Weights of a small transformer language model: 2 heads of 64, rotary positions.
Each number is 500 + 25 x the weight over its row's rms, rounded and kept within 0 to 999. Layers, rows and columns count from 0. Numbers have three digits each. The size before them is the row's rms in percent of the matrix's.

# layer 11 MLP down (transposed), 512x128, rms 0.247, rows 152-162, columns 0-127
088:473517467508481533510470491466481458516509529513506516472444521521504437482503504473509546509495495515507513481511509501488501457505500502508502487559492461513540504521512515500508513506494518513475463528443485465476537500490505477473501513508466462481491522509507419549477519484510508485502510519512475468520549498523501513531469528478494489503478532469466561500511518557492491525515
097:490480488512510500486490509497499516470521527553509515513481514437539511471502499479514520473453495501528515511523456500496512514468481508464504473531478493497473486503530487504531528501484477563510470503470493530484547512444496488533452487505470503506512464490504501525476503554501494524506552528499499474490525476480476499506511533488522540497480491533513513476563537482435478533465
099:476495488515478483478520488482536500504483490500474499546469529518564496491509469508498486513495475518485485448440500532486508505547453509520451482551472531485506543477499522474514510519489513489493452489481508503489472500517471525551514490532515532532500518502501516458500518494493489483505513493527497486485479516497526498457513518449551504557476500504522493532538536448509512516458
095:520489502503482435511536493509481422489487469515457472496507501508510556481497496509515495518515476516489489488523514455452499527483487480521495514501518490475468473540471510499471503537489501481512472495516471453515498465497492499468514473529509532533489501510510551486515503530583478504501530540515498530479538488480490493494514487454527499494473501495522528505575532477506474507509
103:477500515485497491456529452508511515513520474519475504475448494481515473517472459490562503497487495475462465477542517483480480554485506497514508519533555449498472500520485491457488509492503517519511489494527520477538459554473528528511528486498516529517541494486488488494521527522501497517488459464509465498481477498509459450499516526469469513487480524496519499559533509508500496461512
108:509502506488493520536480508503498490506489486489476460487474500505475483508527500480502531517478508522502510509472488507538505529534513517488544525502479473532534490524488493496474470505506505477476495412471467510485487531475512545489494495539589512482474521525481496510542494490489485490499450501552580498471492502517507524509492481474498535502478498512553495481451514482496457457500
096:468493505583518527503454476486507489515499429481487478454514503530519480509514500495465510524513518493468512534510516545508470514505525478523455504500458529531484543503465473505492534479487531494486503524520509543508548526501514540538508485503439493543484514450461498496507491503516495515535492550485478500495492522517467477456494507494513520514527502513525517534502478473493509480500
087:476517503534519455481521517474456423502530488462493472495510472523514487492536493516464472472554532515517496511493480494461479516509503473481510537498463507534469468499458551490481492459514514445562512468478482523525511547493489487525534479477490479501501501478508520549479504515496500507517513493477501490488511534510496509532504545465462483505498534525490515468473507506528531494485
103:482539494514477503518496547478543543542535512528495472477490507520528491486454465480550483486479525503508463486483500458514493494515423496499515537475532489465516467521473508490503481520524460500500487484528511534516450504486511519531486533538503484486538493520473508477490535491482475504510506513516451524508472512456501517488481457497475562505473492475512507461468466519479500509504
107:523482514535522513599507461543473534453470509503457440493507518482490472482484526492513493562475497504488486464495482493506500517473477499444476525464514518512465489512492511533495532533509500537508510516507465506530487534493452505510503503507515498500521517493563512484489484488510499500492501495478476488509467497480520473496491518533547488519480528513491479441496476476533475513516
096:511516528502520480480506481485496507478512505472477459480493471529470504489529531526488485477551521495517542550506511502477484525489438517482500497474537533519526469467502514513493523509495512450439523427506523489524478530477473490510494526506523531490455512500468510541490480509485468482468474560550484505490518527429465514490478491495493510521474496521485505498475498498475477494502
# layer 11 MLP up, 512x128, rms 0.25, rows 153-163, columns 0-127
111:450541503536474488478518498484517510512483490477494479450518528511480500553499479547510533518526501479497464493523519518475469504480508504532465518508545514485542503489476471521494517464493486500509462482454511468518481530531539521508532517502502483483501505541539493513487531477532545478494506461527507463510497541515487520544465493505484473473480528475463513427515493494542495499471
107:507509499510516527545494467507490488513518527481496546478510494477446504533531537545474482485535497484464486502543490480504464479533525478499541506467486486538463523507476469521486497483459499511502510518511462532471501497511485494505443522478481460461491483520513487522481476481528506535522529519507467507504517547510491519512490494519453525507502449528522526449460456509478538540498
097:483479493505472500511506515485488527520469536514576484485499504510495484478456492543468501469499489491481528538516520540553534469539504525493534523500510502488477496437549489540527552517512502539490545481457531502509515505525551491507473496495489504474498451487495520460514463499472527540510493518512480514489475483489489491477547513506491557486500522489484485455482485517500512498496
099:528487512484465452532517499536507479555488473521524546528490456467469497500488457504482482542483517510484488480527473509499501526454477486478508499472489521459516522563467536509468472474548516491508513534506529501500497532535474508498483523470513502464525495484476463538515494513527520503499505505466526520432541523467506488485543481543528518476506479489498509478492498510497479469500
095:497539505503508545497477478494495440508474477494499511526512509465480492469496476519505500513470513506473571499491491483503470519499500518532482557508483505490516471531509483449463552496536496475519463453526486526533473508496477498460517499509559516491490531485489514538466489510484489532487461542432510571512493494527473492503487512501494532506507542487489516476487512517495492474505
094:504507498473522497507477495550460505518516501475491522484524489476528507447543495461483513498506454536491457475489502520483496477484506482503484460516489473488538486486530506483568494524479548508488519505476518478559511520489491499503468528509504518445501494497493516571522432491498491582476506480508484504504498464505485501501492501473493527529482533464527514517474515462478496483499
098:493508518476507530473489484478564565489495534504523507477498496415507473491490482482505504462475455489473485472529511543536495472468499468535486485539541459515545530483512480521532512505494515473493524504492532499485456490506500515467479470519465542516521491441468520454505470511492506495494493494508509525515501513504485508447475488518510511500523536515508516533472479467513498509512
091:476508517503483476467529456504495495518479485508509481554516507513481496500511488499491508503473518483509503470491511527502492498511506470487531467545495505556501501477515468494492554470538522481489535529484534461489433492511497488489509487500498488491519540469448498472522499543491491522482498526501473532502467512569487511489474517462511504494511529496507519539550537432444533537495
107:492515519482484498465490445479531520464495512539485498542498494446542494502464506476486505511550525449541543541490513511524521546484512499450551512496462511487507528506522463451503484498549499506512516468506477528523493507515469477493502504498492503506503483486511480520465539507503484504517481516494524488541500507536497526486514509465444457507531466548468500516497526531485524489524
100:540541491492464492481504542504496506529473501522510529507515532504527472478434457509515528476480492484541455495465507500473510445499554493503498515499509457499480490492466496502489479523513511538503504515520527505487499524539515463451472566477490505511509475490518522494447498470472547497545514501457493535511481514486530501517502498497508508485557499481478502444507485537490513520518
104:525482533482542488519447488493520542445479495533531474446474496523513540512486470478480519490556509510509501474487481481469492494502517482486514524495484497502497499522477496494512462496506562517512531501507456480495498493471504471508512529491482510523507461484482448510475514541548564472486455499538519481468442486506499487524501514454504504556530495501479481523512507507522512500481